Part of a small language model's weights: 8.13M parameters, a variant of SOAP for these matrices.
Each number is 128 + 32 x the weight over its row's rms, rounded and kept within 0 to 255. Layers, rows and columns count from 0. Numbers have three digits each. The size before them is the row's rms in percent of the matrix's.

# layer 5 attention query, 256x256, rms 0.134, rows 39-95, columns 128-191
071:073109143153149077117149132145114135128143117163112103148127111153111111150174171089080115173090135119156141107143148054209077132098127150141124130171122038170111117027127103071132115105113197
071:126105133135107173143122085127115132134080077151105139120153146116101136105125148085160133138134135054163166097127109154181141158118090120113071107083108174086128146124092202162077113171100116
100:174144188144136097091140156118149109163103170160110083157133126096140202090095048134127148120117133091116072126169138139100157074137150126103193154181160094067139088157171112155142128111084134
079:113127084139145160121202167132188149185096142138146074136085114144116116135143142172094111102142093084134121129114154170136117147159130154083068076032137143164182179130155145090136145116110096
070:045053113148059173145110086162100175120146102118155120114118075158135110107107119104188144122126127118115118101064069136126080153088078125124085149100131139182133123141123156126145134171178133
095:098133123120096134116122150163104173124128051098108181187135169113146133133116109103157062117068118156171124135102154156095149123152117095098140131147135107111061140150191096154098143124110108
067:082144137201120089079068086115100140147144139164080093163145142102122154152098145151124171172154157106146136102105100110137101138159123143124152076151137097126084131145154126173093160108030127
089:147102130096133080107107126101140086083127133203073114125129100148087062135115188138159157093165184142137137118139145072131137128131079149092132118115073077199170158152122147153123177166130145
084:164153163108092127160204140156108092153136112134086161175146136128174145120145142118136128120125123153079123111180146113179069129165094128187159062155097131096108089149116080169136174172151108
088:158157138141088079122042100161084169117158089130077178173141124153128077136116160121172150165113121118166199120107106115177095137150147140095100121139102113139072167117110153134091131129136106
091:129116170131149124087105167135129152106103117155117103111170144141175120158088143144184112172124170148175175112134145070118136173151107139106155072142137076128155170140123147197145106144115158
093:210114125114130170137205204071189120181113145151174074111104180105069148103089146142121146078111103116096147170097127117102101134163191158129087153173092112074132151085095097164121129095101070
074:113156110194104075141079113102144130123099097082058109136133178113143084210080148184113070134135135101141144135116121107164077123121164118105166112095105111106126143107143109185138075054106141
074:050163122183124118111077102138112228098183111129089104188163132129161117193152160149141199164146165137106137117127096112193132157120063153154184125139076087169094101111181171202125100118086153
093:100151102092150185113163141142107160086136086125100132081080091154140070081149169128115051125119179210063095105099153113068156143143115138168107152118079088108145152142126108131126071077126204
086:110125157112131147110157118151140119136154084198090143149083127091103094070169116147110107126127168159153116114101130080109120144106132118109139178098103117109119145137128122123098154194125060
084:092142131091114154103127129162091140108128159100123101106152151044142176182128162077082115231110190104143105156112100186118110139126101131090179101150163128123072112124123100138143165147112132
073:141166091102163137144187143129161083129100131142135116118146170108156165082115051123100145123167112126120146100115104171129099132170165141157119145158103118039147093143126062176141125139125153
092:119097081111057127130152082169079138130198107121119088175098106100123151170075151133104152100123132084121114144164160107123091122092077117173179128148116117146043121104143146117158103083180129
073:135136115133163084133117113142081113121085146148107078160096161137095136194113172126155143143129175075097131132113149155129060181148116124131104046118166185097088128102148132114084154119040151
084:125158106125116098125138113109119050149172139126126133147108077099101158100130114121156116126174136096086112101112152165072072124108198120118048173079147137118142118140132097153142145085150130
078:153112141069130126060119138161090101137066127138070098119144196152108106129082122088097109194059121131071096212126126218153086099171136160101125093174115151106112148147148087167113131139127097
079:097161092120169131100102130132102157118139111138148093168123117172091164122188117130170118202098108162147124085108160154176086136077106138172127171120185144106115094133135145146122098133185133
086:165157193113114125122129136133079119132152147119072078110117152130150158151197145151169127122136143096178132094118070118101061169155100115160202110100142130075193099190099145155182115116135193
076:141141136085061131086130136157106143150196026104126181148138127155157118142154118132164134123078115135123115161157134130157068087113129113170142145137133100169157105114150089156181133103129139
108:130181101065064133092144150092169141113185114129179138117137099050138171152136129131114131161159117115092138101080110092161171105076106116126114132138092136100133101125126140115143139059124114
098:114184127111141141142140150078163180121181139154131154144148092179108073121093159178153109124154144154071091100136152126111152104116144182153151166099113118096112079138121136133115121119067128
105:143183193128183076143096104124101130153076151181124103130130102123131166085087142158154131137104121081176126119146092121101106136101122119093141132124097114140171138176069099072108176076176117
102:119150133128152129157141105121112089083102164157197086129138136119126117110134075143110146124161174074147196164145137177143177091104115086181167076148134035122143107166121132108099161172129090
102:080166103124155122090065141113147148109144135105132135190124129149120109106065164150106109116143101113177163126156115135188113118163144148148138109099100125121157165084107061100163102128130067
112:141104163148086163112154137148130155074178187142108105124105102113141188157149152171141113092155174126171112077104090112127044112161093154180132158164138089058156131100084122115161200130140094
106:085141147131187153106132157150113142134142142143139151189116122054103139148134088186174161097099112148132125196142099152054149143151150108128174157065210102191157101161077150117125098095168105
109:159119120113065176079103119126137210139167173195210067095155067141139125163115153107105105115169123103086146171180143168145123153190081175064190166152104130072149072123131143102136120184134149
109:164143147118087081139120177160133077169141107108096133131088150131152128172143130143108131124092009080184120168164192112073122128172100151124127117189139129150085082091121102142132181171111110
107:149111137125187106164162151109144177166176128144166133215184105100110144139130172116142140195109155125143120085208074118149126129134113143097063132155159143149123085038119120123126085113141173
108:109164137179083063168095094070154153148140131168114151116176149109073099121109079108105161112131109117202160178072095132077097120097172089130131098138105064142168152124124098150117094093135150
109:115159044147134147147113147033219066073165175043083094139104109135103166133130135149159168133096116141155158144118154109179115155148176139145151163134089206135118136139142163134066175127145152
103:155067115106113152111122093145111084158129160084160154167157138090232133117153131154078124133135169169092120119110102126109073145178119140104184107123152153106100109138098180099104148162108094
105:132085134174166148122158127121069208077159178164165107067126149075133089084082178165125145170142129140161035108145147081144119158103106109101119110105065108084149133145116114045103156123183154
112:163163095118077082180121094151073133146166080181093124099127105118115111154121114128152107208121053117147171123077114139131132078180127134141132153089045153157105105179139088118112096122103154
095:113125139150139082093082148139148155121089128100137090118126170129087114111155112112106162158207103152146182102127098117156174168125135196154139097094189149182146112136141102142120132116100107
106:113183148124126127139054140125079151142097140128067145099164111075147157113137130120107144153090131111089077094099070095143141127172113120174187107094101139161165103123120122138159140123151125
107:140105142187151114156089150125105082167167136179121102109115173120239107119103152147127137130101134063160120147161146132119117159140111108169111069086117119097117161158152203145090131111197161
104:156127120088106103150070050136084125104082157140106155149081130167105112091130114143113101173117131143133116123118171146125083195121114146122168107106088099124125100135130103165125119168166141
106:151102108116166144139185075160098129147158151154149121110114085126128130082149113124130055107145153138163126154096146109111116095095044095131111090156076109134126202179130119119133130118102164
102:175131090179087080154098092111166138182084080119136100130082119096107174153110135135157093157170145098152115130154164130170157082141079055104143115150127084071101098041074165157159059098099098
102:129167147118051091138074161145210097092171147114119103099107134142165129104171107081164152163189156169111161142151113133169087144110119116083128115119082126137107110140091153090104107183084104
090:128160184131153084138131078142062087138092081062108093154132051139106067181111152114119156138187147137154165117127099159129101177184112118112048114134158147095133201073131101148122190145169107
101:091064130157124179166118109103144158163134136120132138122164097158151087167109117124079198187155108130164128125065173128128063090150114159109154079129149135137151115088158135134107130156170130
105:108100211167088031161067101139047117118147101121164147133180151133125137110083165157123113160093140080092139133119165168131126072103153159140171129116107110167123078102064126054166101098136155
105:178086103119087101179129135114114077127107156143148122196162138115127156143125042136155149174161135109139107165085126108090137177118105139149092123175100088099115094116113179139105111160029097
106:141074101134113123099153175144120177145076124135122154147200119091122143130106172158108097159147130082132145148190098095151131155145151107092081135137149139146089095076199155162166130168122114
103:137110105144164095122090106155101168091153104081126143092123115103136164172127132117176182150140098164138096133163143127147120175074114097097127118128076150072156170096102105181071107132121134
109:120146113128124120142097159077140063140136147153099047095113068142123107101157098174109145161149140166094037119153118212164083148211137166138143103160149092114123169143142139142159105116186151
102:113155092163070124134120114098148130091094149067137174092116149080193150172105115144132069121106198113127123131105099086188135129082150141143136148167180079165175159143147155140146144152096117
100:128153157176193191152118132118138133102143109062111203058142119113085137143121139135132129105159084118180123176160158137069149119134112162108145154100144085080149118096107112118115183108205130
109:113115099141132179113147112084137152128122136121210196143138126144109106129152138128152123091087184150083134185058115138113170113089102099127182122115100147101096087124147130113097089121146175
# layer 5 attention key, 256x256, rms 0.122, rows 39-95, columns 128-191
056:113119127089126139158130118199158117153154097070176120155057116111178162058080190128141129122110156164102100116182100150124111122135133150138089107105122136135104150127083170127152104148151089
069:131114087210084074102147124112115141160125133124117115154141149091123104142112080172192166129131116115163152125126120184099064077112089096107209128147096151077128111155216117178122151094088114
072:072182129139140093108097174096152131113083126201056110078179172050128139127192102103123156136166128065144164105138164186127196181140130117119120133178127162124166165138161139139114179114073139
085:124133110115141154164167104075191125157124124155074131117155182167140143142157128099155135209098150118159139151084153114091149065098093149115098113186089100058099126131123101094175170098148156
080:137115109215170097080101061075069158099134170130143102192142130103143076146131110153169156113128076159164146113109118141083102119116086092181166140161109156137157076100165106148085139133114136
096:134140108115108165136117129119077124144074209133090099137131123085137104152157132127156154128179106120124128130061142059155142160120114093191162101124174134129161071133137101138162124112124122
070:060105132113094175119110164198123100134077146149148092086098119128158139137099128145153153141179196100088133125086168096187132190128149129100168127144149111163115141132088160066155111143099163
078:140115150087086186144132140192152136149116160091144121165076138211165158096107156195159138163135141077090130090166113125138092120104168169127136084127125083187118146120128151124155118179127086
080:176116146103092135097124116149089095078117122125155112128147176133169101066142130136118114162101214072101140126173111122163105107202135155085115114054146131188100113078118226129137111123143152
080:130105158087130110123137088146100104172172168157142162183064085146149092163102098146149072153098172151091149095152119107138077152179092145140059111086133127120129153143152168122104158133134112
100:133130122066104164109133171170093071136156154169134161118131122120138110117125131144132131134199137106118138076122084119102160153156127143101073130163136124158153116118156126097155105142150114
084:181101103139120155147146161087172165163124104152107089112134149229125192154148119132081058117136069118113131161088165140161190149129164127139112139117124136178105093131158129130154127104130112
070:100117110089076218154138177166104123120113133104180133101073107152121093137070151113134131135082165113091141144038129111136175197147158135130103124118155094156056172144119152053124117122157150
056:098088140101125158111111133167127134146145151107178169192068105142132132067061178158085108121119127172109104153109081119143113147168126119130119141106135099157079139102081106125180085136156066
101:119084079116162152144113126149111122174170105093122180147125127131151132129128098076088144143107142188111095114168089110096127124116155135128115050101148107108114113099119120122141112171196123
095:117154136067115125094141162168137152131100091097073153148175141085133148106123118096180097147148145084048113191110146172172121128156116081119187131130125147147121125122149150119077126139164076
099:079146144114104160138126135130147063112166127125112115116099074099136124089136107115105084164174209111141090090041162164132159165109144108102163129145116168134109119103117142127133098174107171
056:156172102219131101083127162085096118130075111126105159107178131118085159187135132047149139089111142062151177148138151201113114153114095099127166160112135171113131132136181135197096126132069156
080:098103153091106154135098123115071114096137145118155141125104175136127110078082176133174131174113183100044139141068142085119128150121186126142097110095097119156102152105130163089161078071119105
072:091103141086089146151153114156117125104122094165126157150115126149090163114121119125089158089171145157118114108049122133163151160164165157068137125127132143090063119110033115061178113179135185
066:071152080137139111099123158122116167089118108149083113081199131106110110154176111069173137166085163064139203143139157116090125149074131104122150130139137141140146171145153144128078189097074174
081:063156142095097102150074110138097073120128142135169147136167097111122101118126066154060143153133174093144153081146171098145173149193135152076103108130105137088116124154077106046127118106087137
078:182146162132177077101157072100120119067108116185122127197140127088092180138140136110078132099113070182113168152177121147085124106123053064096124135188077184100193062152152149195140155081120093
094:113171143088069126076131118107198152150122063165123121200118149075139102118111157140109173117152140096124142154111163161162094131138116172128102081114137207100120193098173168158188122135125132
062:126116163079112135172092082161106100135120150110181156138081106133139070061137161235107116125170144141097139105130144091186080152150146142048095068130150101144080117101087103088133141144180108
119:159183097126109068125112161145152151157165112139172157098141139108089134144143135149098111073156145172085147107118075107130045120134074090039087146150070148142151115085126135131165184052101108
131:067168131119141148133079168103188180120151138142146150126090103128121066174111190181179137100145164143091133112143117128093168100087139194148168157100121114173112092143124098108113133129073134
120:163156218142204033126152124076098139141091089150142132170112146143139137130081149149123151153116118105176138115163099124138177130111102118136140120141125099167141111155109172099150170072194162
117:165114126134170088141091097098135121092124127135185035121125121102094158134125093102123137124142170109122203163067109151123181094126096108140158085124159086134163103143111139076124146186121123
124:096147106150149090087084065118151171119156130139168157199094107169111090153071155140144139082099105119192133119148150128198121121116160163114161127098094095164170156110141118099148090205113156
129:154102152134073142103165156108117093108134138140122145126126112139123220137095108146175127073147200124145154045142065127139078179164124218156188141155146124098124116128075154136187153097110122
125:073148182148179159111124135147068123125132114124174160176137124117116178114125141161178128097153126155115120190079132165121159155168143128092133156080216089152123118200145192128078065119125085
120:168112140161089205116112142159119196148112163130192103132125086109101144203084156133147088140142152122121143145164136141147108165172082161046166133158111135088131060110132124137130114157157174
122:094133124138083124194108109181139097191116124141061178092130111093128126137154155142117175132055031091153133169165152078105078117142140135134150132144133136146068106158143082133123144206158107
120:130126131121144102147159135113175122142135119127093127187137161119059166124152172108108136201114156153146099119131053122132158125089105115112065161172150158147091154038091128155181087153182193
126:189128121158090081138112115069113138145177155109141096149144127103113132100131083111120141119129109137170189150018120115072134126074149111146121116106145128162129207112120054123134124116148109
127:122155055146154180123102155099168091107156159124128104133083112136107162150113114132164133147094074183176150153152154139192094121139201138124154170118076152128160120132154150174100160116167114
122:168112101123113127106119117131115105143114140067096166133148209115124136112156133145097095133149160175131120075093080123129093132139113135124129069139143161087148093152104184094119152147105130
120:134123117173135096130190151094096173136180112149176089093131173093183106085048177152105114148139155172165048148129177061123097142095191146115134147093103099116104109107139108092150106076176137
129:143142105117113150191116100139083101126195077154069120155120095109134122127115116141150127142150119141175206105077125099138145093161086110140134116126086173138119148166170088071120122119140123
113:098158137144128128129122119054157159085128163101149108140108103085094173128138116156101110139194115130114147107157161166147137135169110151173136167121177142183132119133130133155115159113107094
123:086174203094165106129099160085073153090095099138128147093137117082119145103150140091119139123124112112120109058086105095134106134162145132195179101089095109151121147111140111159142198186164124
119:145121161169101105132138127095102096164175138128105123111114137114222031178093134155140166145106148056168106110218168138120121180118108133180104069101151106094103159115138153129072185097125120
115:112129133109096098110098065150102128131091136145128137181144103126119104095123143137066075127151130129183165090145169155135120193117132145180121089124087160174140106140124142151101160143131167
126:120149148167130104146176092159082127127165104125131132170092117119144157081165088123181085133141161128121158154099164098138074129106051146085156118150072087148127161217200121132168119116116103
126:166131079157154074167131108104137128191125080122139103148105139101093163107118132105113115106158150130171163107189145146185154116115078107140082166126131128084138129072089174146159092126116119
117:155131120115062110120099097108127140066141128095076119110131107162158134111175130071143088164166124195078186150171155130108106097119141107119134122136076108077159054162131160096069115125108160
107:149193144166156137139157135123085068164135080117117123134098069141150112171105102116167133166143153141125127109101132176090109157153115151108132130109145116083125150084144075148087118177155102
119:131155149116093168122132108107107123139161075099134119125131156175149134148098108170056178124133080166158114125095143152124085079161115151097148083141146095175187131095166101117125175148155111
119:117120184144101048133117116147082092115123077106121168146154142145100121115072138158123108149090146090073153160140147161083126110083124157193213147149075094180097048094074124064163090127168164
129:157063122137119133144156114095148080122125081161145142135164124143131164168131150159135165146142101130140146126042088082113168142145116126097082172128104063113103093138089181120105083145120106
127:138129102136112156091202143094106140166127095152157137131142117147145177179096175139149116150165114089145145190221069109121152138099155117134153101124146131137090096109154147187162155153126164
115:102094135115166113155063127134092128129125091098124183094059090112133179190113131147143191112139105168107137133156148111151114137081142124117108170107104139080173162103113147141097085089104104
122:125140125141194113178142159086182116160122161133069042092119081138128151128142085182142144167089177148080127149177135208123076108208095146133116117117124045124125129096088139096174100121143112
121:137130091127105119115116129131179139131118113098156117088136099112122127180092106130147100102120183130130086120105128068152132110105124116132166097132111074135173133138146157168201123152103122
112:088111148185158135152120114171122155070139114064122114144170149093099119124169128131099129108150097137121122150143128143111183117135102098137104110098168116109127130035082126121107153103171144
116:114150138131133176108147088075098148125113106120182153126090135163129075132155178141153078116118159131083111245116138109115136119117072126151134130125069153079073135176104122093122074141144162
# layer 5 attention value, 256x256, rms 0.115, rows 32-81, columns 128-191
104:124116154142109105108177082150171090106138132075130084077127084087142132085138130075112095239101169115077121084102121139132117141077099168106148114146126115089143156103084108103154142113079085
115:149093116121156139165139166158167157143134209105116176054164137136096117144095160119128121078113113144163157136142142087110163157149101105101102125079128150150135086163143114144165080189153091
098:122150093146152079140101159152139166193117169135121171092109127072138077155151116110115164100137097114094112164142170090172078124183145162172095145148107119104178134141125139092160165118130105
098:179153130180114184118124103130088065155147169178118118078148063116143170123133078123085177189137155089140146115115128142200131126110172156160171174161080171122101148146063140105166144127153167
107:194141165059092121173151110092133168122151183133153144124124157148117083173133088156143138105174111129167126099090046123157084146091120139136124129124131130122097153106133134172161152168160173
104:081122124102111138127123118096133130079139157122113137104146182206128110187129155090144070112146126133141079093084068162098109184097101152158145129084108065148153126082137132170102111161147032
109:184130104121177095157089138129098145107129160098120170087148059144122099146148159088121132107073099125084148153104098111112114175055130126119130073182063084150151124086105128087140168138099061
107:151125145166156165165081173160158108159133099108168154179120114145137092197080104109152139134149133126096119143118145153037162058115138101108164160100078166083150103095136109148122119100121167
095:066183134122177125076130130135207097130159149191148068105164139103184128129083120116116084145079137148139129120200142079110111173143184171158152118165109068155193168119142030096140141047105153
123:141164109135131113158132089157114141115124144103107094103117128118120125117153172141191087102106112099030167109106088111083124163148151115136122131110130084108153163090184165094141129096096099
105:162120138194095128109191120161135098137149175124145147109131112079159199116134101141048096160123165106136127173123086126149147068117124140092147158146145136097111087097114144121059121158116109
099:167177137106148101133165140227159117061103132120164103116118132126155146120143181114069171137141090123095166100074123156192120138112175167132147147118157124174094093078122209094130093106129084
097:096129155118175099180110073109131171115176195093170106060111097134153080152159173127143097163134101096103155137074160142131109136138093118124069146105085103112132211153192127138113079149119112
101:116150095126158150084142139098150125154062066127140171081130107093110148111169064107135166129177135092103136111161132122117187163177142181121124134161110155095136095143129164142105107112133153
090:119131075154142125137154139084158110149130172104136105185129224096174126154111157172158133181075087130138120141119108179172169073137122115123162167099136166154126090109110104080123087039119150
105:108159150176169128163102120141096092154113114137083072084178090142176162124162141145181139125067123107128126051156121094133139101093149083129134127122125127095169127163198109144106026198113186
097:142096130162091142118089096092127053105127188112084118159098168097112119152120134108106168144176194125114150109044111110180101154112105174127132179137129141151104091089111092129126146198159147
106:152109153127139120149091093149137123122139112162142143160091130102139067139117162158101100096175099109167133137116113139087088099118128162177088131090103117091161129099160123169173141174189091
110:134121152165100166132106119077131089118117126097087113172091121132104139118075123135074144128166133153097108138116184126138112118093099128138178164137142116112061133138167134118163117084144112
102:149182168086129116160082070100128154179164150097081117167093105107132146119170157133140115092196129130112125143125112092091108102129127077091130107044244089120164114152096135166144153167155137
102:103146153102134144137105134124144184145135181089108126101138115177110099153065133170195150072143148143154146144163132113099095156114113137181102112081090151117156151163120035131155164092073127
091:111133142114116062152173087140121144122114134116091110159097098141130177140101106117044153064126072107098066107161126164149123117101112121091162128107139114154123126114152138168092126194174078
088:192090135079153100172125166134137111208087155160099116116089097115063167071180119187148151071128109087075168181102133124144100153124146085101139119183104106119127109104136122125094121153132126
107:181093100110148125128063070108158093149121133116143114169125100113123144092188191119091125111082118134088125137154158146140160164138082131130068096144144158167141086134100142128129171144156103
098:162142167161141059190115149188132154151175128126116105054144133146149090100147125172119090114134102147180091143088103115094136075147199133167145163112082102099175099119141153096197135126120106
093:114140189123164123117178097132131055171146142115136147108110149050133098147208139144094179148127193067110120159119175130187096097109147141135222164135185161156113116102080106144076065110143217
091:149158132152101113115159140088140106127092114121140073053165113163197154078199122115117132114120107171135081145140090142152151102147139097108144195119110109128145142185083214162119083133135208
104:121162150086130152075092133118147166126102133129132082157110170155095099169200120111153153142140114148120183157167070061134138167160090101113154080099153134175170079152153110139155128140109140
103:127106105164059121050155095110135068140120122096132106171133127163158177069101138059137174172137162121134124157149146126155103081115130099117195123122222124143074169181102092146097131107110164
104:151147141146141075047146105120110096127143148128171075165127134037139129077171163181150124131141180115119146130149150139138084147160082139111133096132122090139186127071121137127160166135074095
095:154168123178104165098128173177155144155146147141153112155127176094121088115106115108133201091127081116190139143122095132199157095179136109125197111119151148176138096181131144191137186130157201
099:121120112092166151134145114140107072160112196105095123146131123132115087198107226097116135123125101134145120089175117114157105119085083120180104091079157072152092085096109072147087105168151102
072:166139135155136090153184137106136094052106202157132150158136158095102111125149126116130103124128080112060101107086202158117068052172164087179106136101101102108125063152141122081137166151109119
078:123097163129164083169141148123188062117167151164117180148131171106106181109075143096061154145066107145152141099134161191113162109127126142149167136141163144108143213151107209115103107134099138
076:121171104116105150097096148142128060158111145137151175136082162087178154061164090134159115155143179164132117146111188138102179094069091140144145160086129149139193124131111162081089094143087158
077:107087120143149112135088176150140130109108115113139061146084111118142218130080142075121071147161175112067080131127153110126153155098166171067161129185133143164096133143139076091107046086108100
074:134091177103146097103071091116129136135089147171146171102181116163151152114157090123093162101136126147139106199123113084134121168115129152166107120108122121157172148149102114086123143152127164
070:203170153140111105119112145091165126130113125153142111179078124146162141111157066152118120151188159152138139149065169128130101140122157137140068189111121147174125098142118122053100115073097169
072:088093143132059136169129149147136215110121128056104120123143090132077118163113143102145135086165129063127163111111083163117115109155089097095102079079113063110100125163094130140167154117146045
071:138125120082140142093134076075113119103102089160148175155160158121178082084144085151107191086163150110104112146164082173189113142078027127100004074176101150174156130089133089112099128138170145
080:107122192150138113111181103160145099129144126081155073118171090103166095128117161122129138090048088123100144089146056161128108122212156073130121113113105132051071127107132121179140135113150108
070:114130107163154085117185157152090100145119130078100169146120156139142080200065147154106141098147132115118171190136140159091043131107182111112148118089103123113110132155149105179088149133130107
073:128156145158109139156137161147057123138108131129100147092168048088098140151097147143172118154073144178107174072142156151180103120132115163122175151149080126167117157108105087141153113097165090
073:136117102138136155124157120225115126156178086084166177108141124091103155122140193085123158153059095084111107173146093182124119146119169126155119135086069109105128130134148093106125130101139126
077:134161083188099122062120144153136171121149102082086125133169152075084072155184108129092153125137123106147151188112125152157137134171183186120100178106122109164101133111164124171101129103139128
074:131176153169131185107139137120040124146105104158138166133180136105139160120126142183114132154127128136085133116128137144162152113063098140114151101161158121145113111154080178048104063138074196
070:102119160136145100100128143137121112146162124103149118165092182143081148153086153095152148214109106082128125163190090164159064121205143117116118104145155160097099166101179132093101057111135083
072:090074134135080129138155095159102075179125081073158139131184102135120121198106116122161174115041070115108122094107113172157095102174137125122154126121111122139110155107114106199126095128155086
069:083134172199102138135156066144158151127148112140136100093137140135117131112098149122143115193155148110107130151141137135137127178069209112094090134125120091100152213122076095117124082083171126
075:089134151148126144107124149137126122054122152089094095174125125134173120112163147131136140094172166139182139183184158032165109094145106110112148142184120131206154086156159176187114158135110145
# layer 5 attention output (transposed), 256x256, rms 0.102, rows 32-81, columns 128-191
102:129155175079130108140084162127126092148144142164127098114185171106137111084088070149095098150026103151119096129126184123155141070168153088145161181218138078124104136144096133056091132128100166
112:096107179102086138042144091141087125113144121127115170101096118117154106073154140140165098067176151135132102113145116141134121157133088134067086076095091118184109154186142095117049164145110131
096:078129134112148154118119108098150169054191106103120131170125087083091143114155180145171156127134141185096105114128144173143076134099113133186131120147141093117081140113083153104111079170092126
101:076100079123134114139110160153082098084190173162123085085128092143115109120190139146078145154122174151080159155150169118136105132085109182109088082129108144180097088116135140172136138123047180
114:101153142121118058083069118137098112111153089164071147182185117133165163128128099096107127131149129130175182106137046110151111122110127110171090098140050096181159104090154112166102162209112162
099:093106183137154083117158130238162150133108111051122177147104144099133097161100070130124142118176050153134140139147077136099115084186118157179160128116129167116121110084132178105184091181124210
115:147094181106136134078153087156114140109129121147151128188166113143108119095121211157140153161180132193142092101147102109170122133157074074053216161147138104073079126158148115151076098202136073
100:079129088118067160154158147198099097094116186138088116148119054134157144072127114157129129060138113188147048109120093090129123164123098187150159130109139095144086128152160130191151145121130139
094:125095086185161175207110076120113162168161161102179137090142079158135090105138128171137091145148138119114170076114167155187078110082148095137096122090096139061144150161080110121093069123101113
117:111080062163112142169096117138138213086151121130150086116120130145107115052102100133118124161126130158109123137121129121137198092113116106163148141151087130229120117141155137091150101083137178
100:115131118139144111108108169153136098112140139113091115191124171101086112091087137140173138040119142212050103075080135146097093178090181081143181118138117130125110089096130096147119154069050119
101:119158135194099134139095187073100102099103115122137108076173211122095107130177132089155100183109210095107123131109092142103150105173077144072120087086147155153174170127144131136102092098118159
099:138120096168069154114147119112075148149099088144105090182108130144162164136107072117117156086124114086132139091148129104066098148095077127105181144146129154101085102137105147112151117073137142
100:118144101113065125117117102088111134119165131112142195168111107081120110147114150199133100180097133106154163211112085149145134132100111151122067084128121137140089111114107136123135105080153126
096:098119118149124219126091159131148124107144075146132110092124106153141136106132099078117086134095214145129152149152186135109112148134207157156143108121127106126146092108106162155140179146146141
108:115116154172102207135095098176143102156148152145151088122077127055138146109121143123159179193176132131120140115102076118122137149123122192152173160115121130180125138144108193128110140109078168
105:171178151070183087136186067145148123161130104143133120152150107062141129124146107161147078159166109109128182130123134132112154122132149104107134122150080087103145132122114110172156144060069149
110:098102149116089140185146074153104104142088171109089142126166119097119127135130106082118135162103103108081094097125128135120123108110127109127143086138197100144087140180176112082128180215158127
101:177132091156127155144127114161170135053152166174138097124110109102165142079139062129105112114102119141098060164133112087136192106147153124176096177087114153101154172086107122099153150099112103
107:080097114112118086120100147109126122083102123087137116098122133111095117091130118075155132091104103122169129042130092136087218133074070129113153152131073180183178166177190146100093102131104128
104:176142174173111082145139154097133102097148090126115084188169096157136154176116166123094118073144058121153088108163155164166142169140111129117141137149106156107103150113131109110134098150148217
093:095105153104062152026106162081106152194101158122129117129130071138115092157103190166147117144148134158115185202111060110100126190205200064136092140131109136106103121124159131167171145159100140
095:110140111146095097104111162093122131105168167124119058167173101101122092159094160138107129168156150120131148145113076140113134152081117125102122107109163104150072131133150147135099142079096127
105:147156082087094150122157110137105149100131084104112157116147093129154081178087082097114104146116122148130105149098118160077095135168106138101168139076148100133045115174085152109089111129158094
102:103101125134080199131081102107111140139113137186113159109118068102083127104137175134177156206122147108110102070160173132138116174125142120088119099121151101124088176126141114093147134133113164
094:219137163162180185114142151138123126110129183122156043140130099116130166100091102084084161201087087173125104070129116155152104104146145134138083117140098074090143145066149159098149120105167124
100:164152146102096148161099100107082102089191117153097173091091131172126103121062140117096213121160156086135159138145131084087160162098122148090123106013136150176133080083143121109079133101172145
104:081143067136125163151127158140128139122165110102127173124134097074162148134143112137114109137137123098180073108119107150102157134096086114157194130134120148115081071093154239148195113100111133
108:103120099120165069119164161110198184194161173161096064098100138086074167161118086165130172110149125114123156120189123120144166125151147153158119173141138167093133097114145113134128120075108151
101:108195123114152127171101140117166165105151147103116103120118100179147126146186123141102063151139112121131101128084112104179144149130153188104165155108150095130106116185059147132106101161101143
096:141121157106129094153161083121163099140152147165156117128140152102126180170146105121161116166134177118138157084122162161101096135135203119101104071202122181133130070136066140104109113132105108
100:169089152129194125111172133118114114125139144162130103148093140162138090094108075083137138142116100162074154107153074140104135110084184113115115131159090106145184146185145154129126145068140156
095:124119114142085143141081133100120135130116073135162166108139062153157136192106149132143173129153156131130143125149084148146136159098089151101153089136152110080108136139133130121142134105124117
089:182173128126090131080141134074082164164131105113115048140111079106107116129123120136196143093245151124076120044150106109146098054120156112095146151074083175156092118158136148192123137156148097
090:111077129135130102119194096110149156117138121152095123138125062114123121148115148128093129135130103089135106085144098098176084173162185155166148129186174131088078166095156157185162143071128084
081:139148169122156095131129099141107104158210096143112147134143084102161117071096139106107153124117107103149145159130095108131116168103069081168146145152129145087149085155143145139177133208121121
098:146153089171140136177133140125163113125189139083155088117164101114125125107119161133148150167130110133043117097104142148156125133138162116116173154121100132092122122082166159094123081159141134
094:028096091087149142105167077126097162142094092114119155106150153138119102166131210136144123148082104121111091130195099105125148150139145126132139071058133087115094106070166129194190124145159099
100:129165143097090148123166140100082108141184137189084130125150147169111164123172073125138132188098149178137113166117141119100124084135160182163169142148083171155093143102119105155115100116104154
094:115200106112076184133112157195168093138123098081059129119110101119118175199107165155190091114126128132130135140132119115105098122150145110140154157116122133166103107142167135125171157117094138
103:120156119118107135158088127091098161138122115172167124148114153182145168121109149191108161166133152105178157198140183099119182124100102179099114077134132133187095091148111142108130131089121124
089:137110163095146131137174119131147130120181110139163075025121119111178157095176100108100104130129096156159103085153099117128187105189068133126136093109108131154115104161118173101128097154106136
089:132104127121141086131116130143181121133101111133146131176110157167121142148113134108119176143137048073154111156160124104127103099082153099129120096099153152167140097151145184159053044142085187
106:161093109122143114141116120088168100108067180151101048114137107140186111110100088175148089182154100139153174126147139136167149108126176163127066122134134113145145081156119119129170122152131118
094:107074139131120154087108129108127128119066145135150127143128148208112147113140101109097077136173146097129101152084104113113094164071077115111189119197102104102139118151142108105141139083107118
087:158119108115111108108140131094138123106175124124097117072073126138094067083124119113127094117121088139204163105146134170130097166169150054174133137124123118108151138073146073165089178137106054
133:112116099123135148124102115175136146069127137177105153117155164133179131070161054156144094090202141182096130125106183127114174150072138128145114162120084130130126082151126147122173157126074191
105:146211118139104132119136133064152128062112107195168140095075115070188171071127139167135109132198143130109125078168184106114122097102119146159132114114116106131134128132079133118134140114084134
095:160151120053137150113142112106105103110125138101122139114131074136142115085152104143117183075100093121152166079114122182165099057152090129162087155142066142192136075147149147207128161149129086
099:167105110141188083124181132094114122185127160054117124157178137193099144110096102130089135141122152116101121129107129202108108143082120161142118104137086151139126166063120063098140110103135134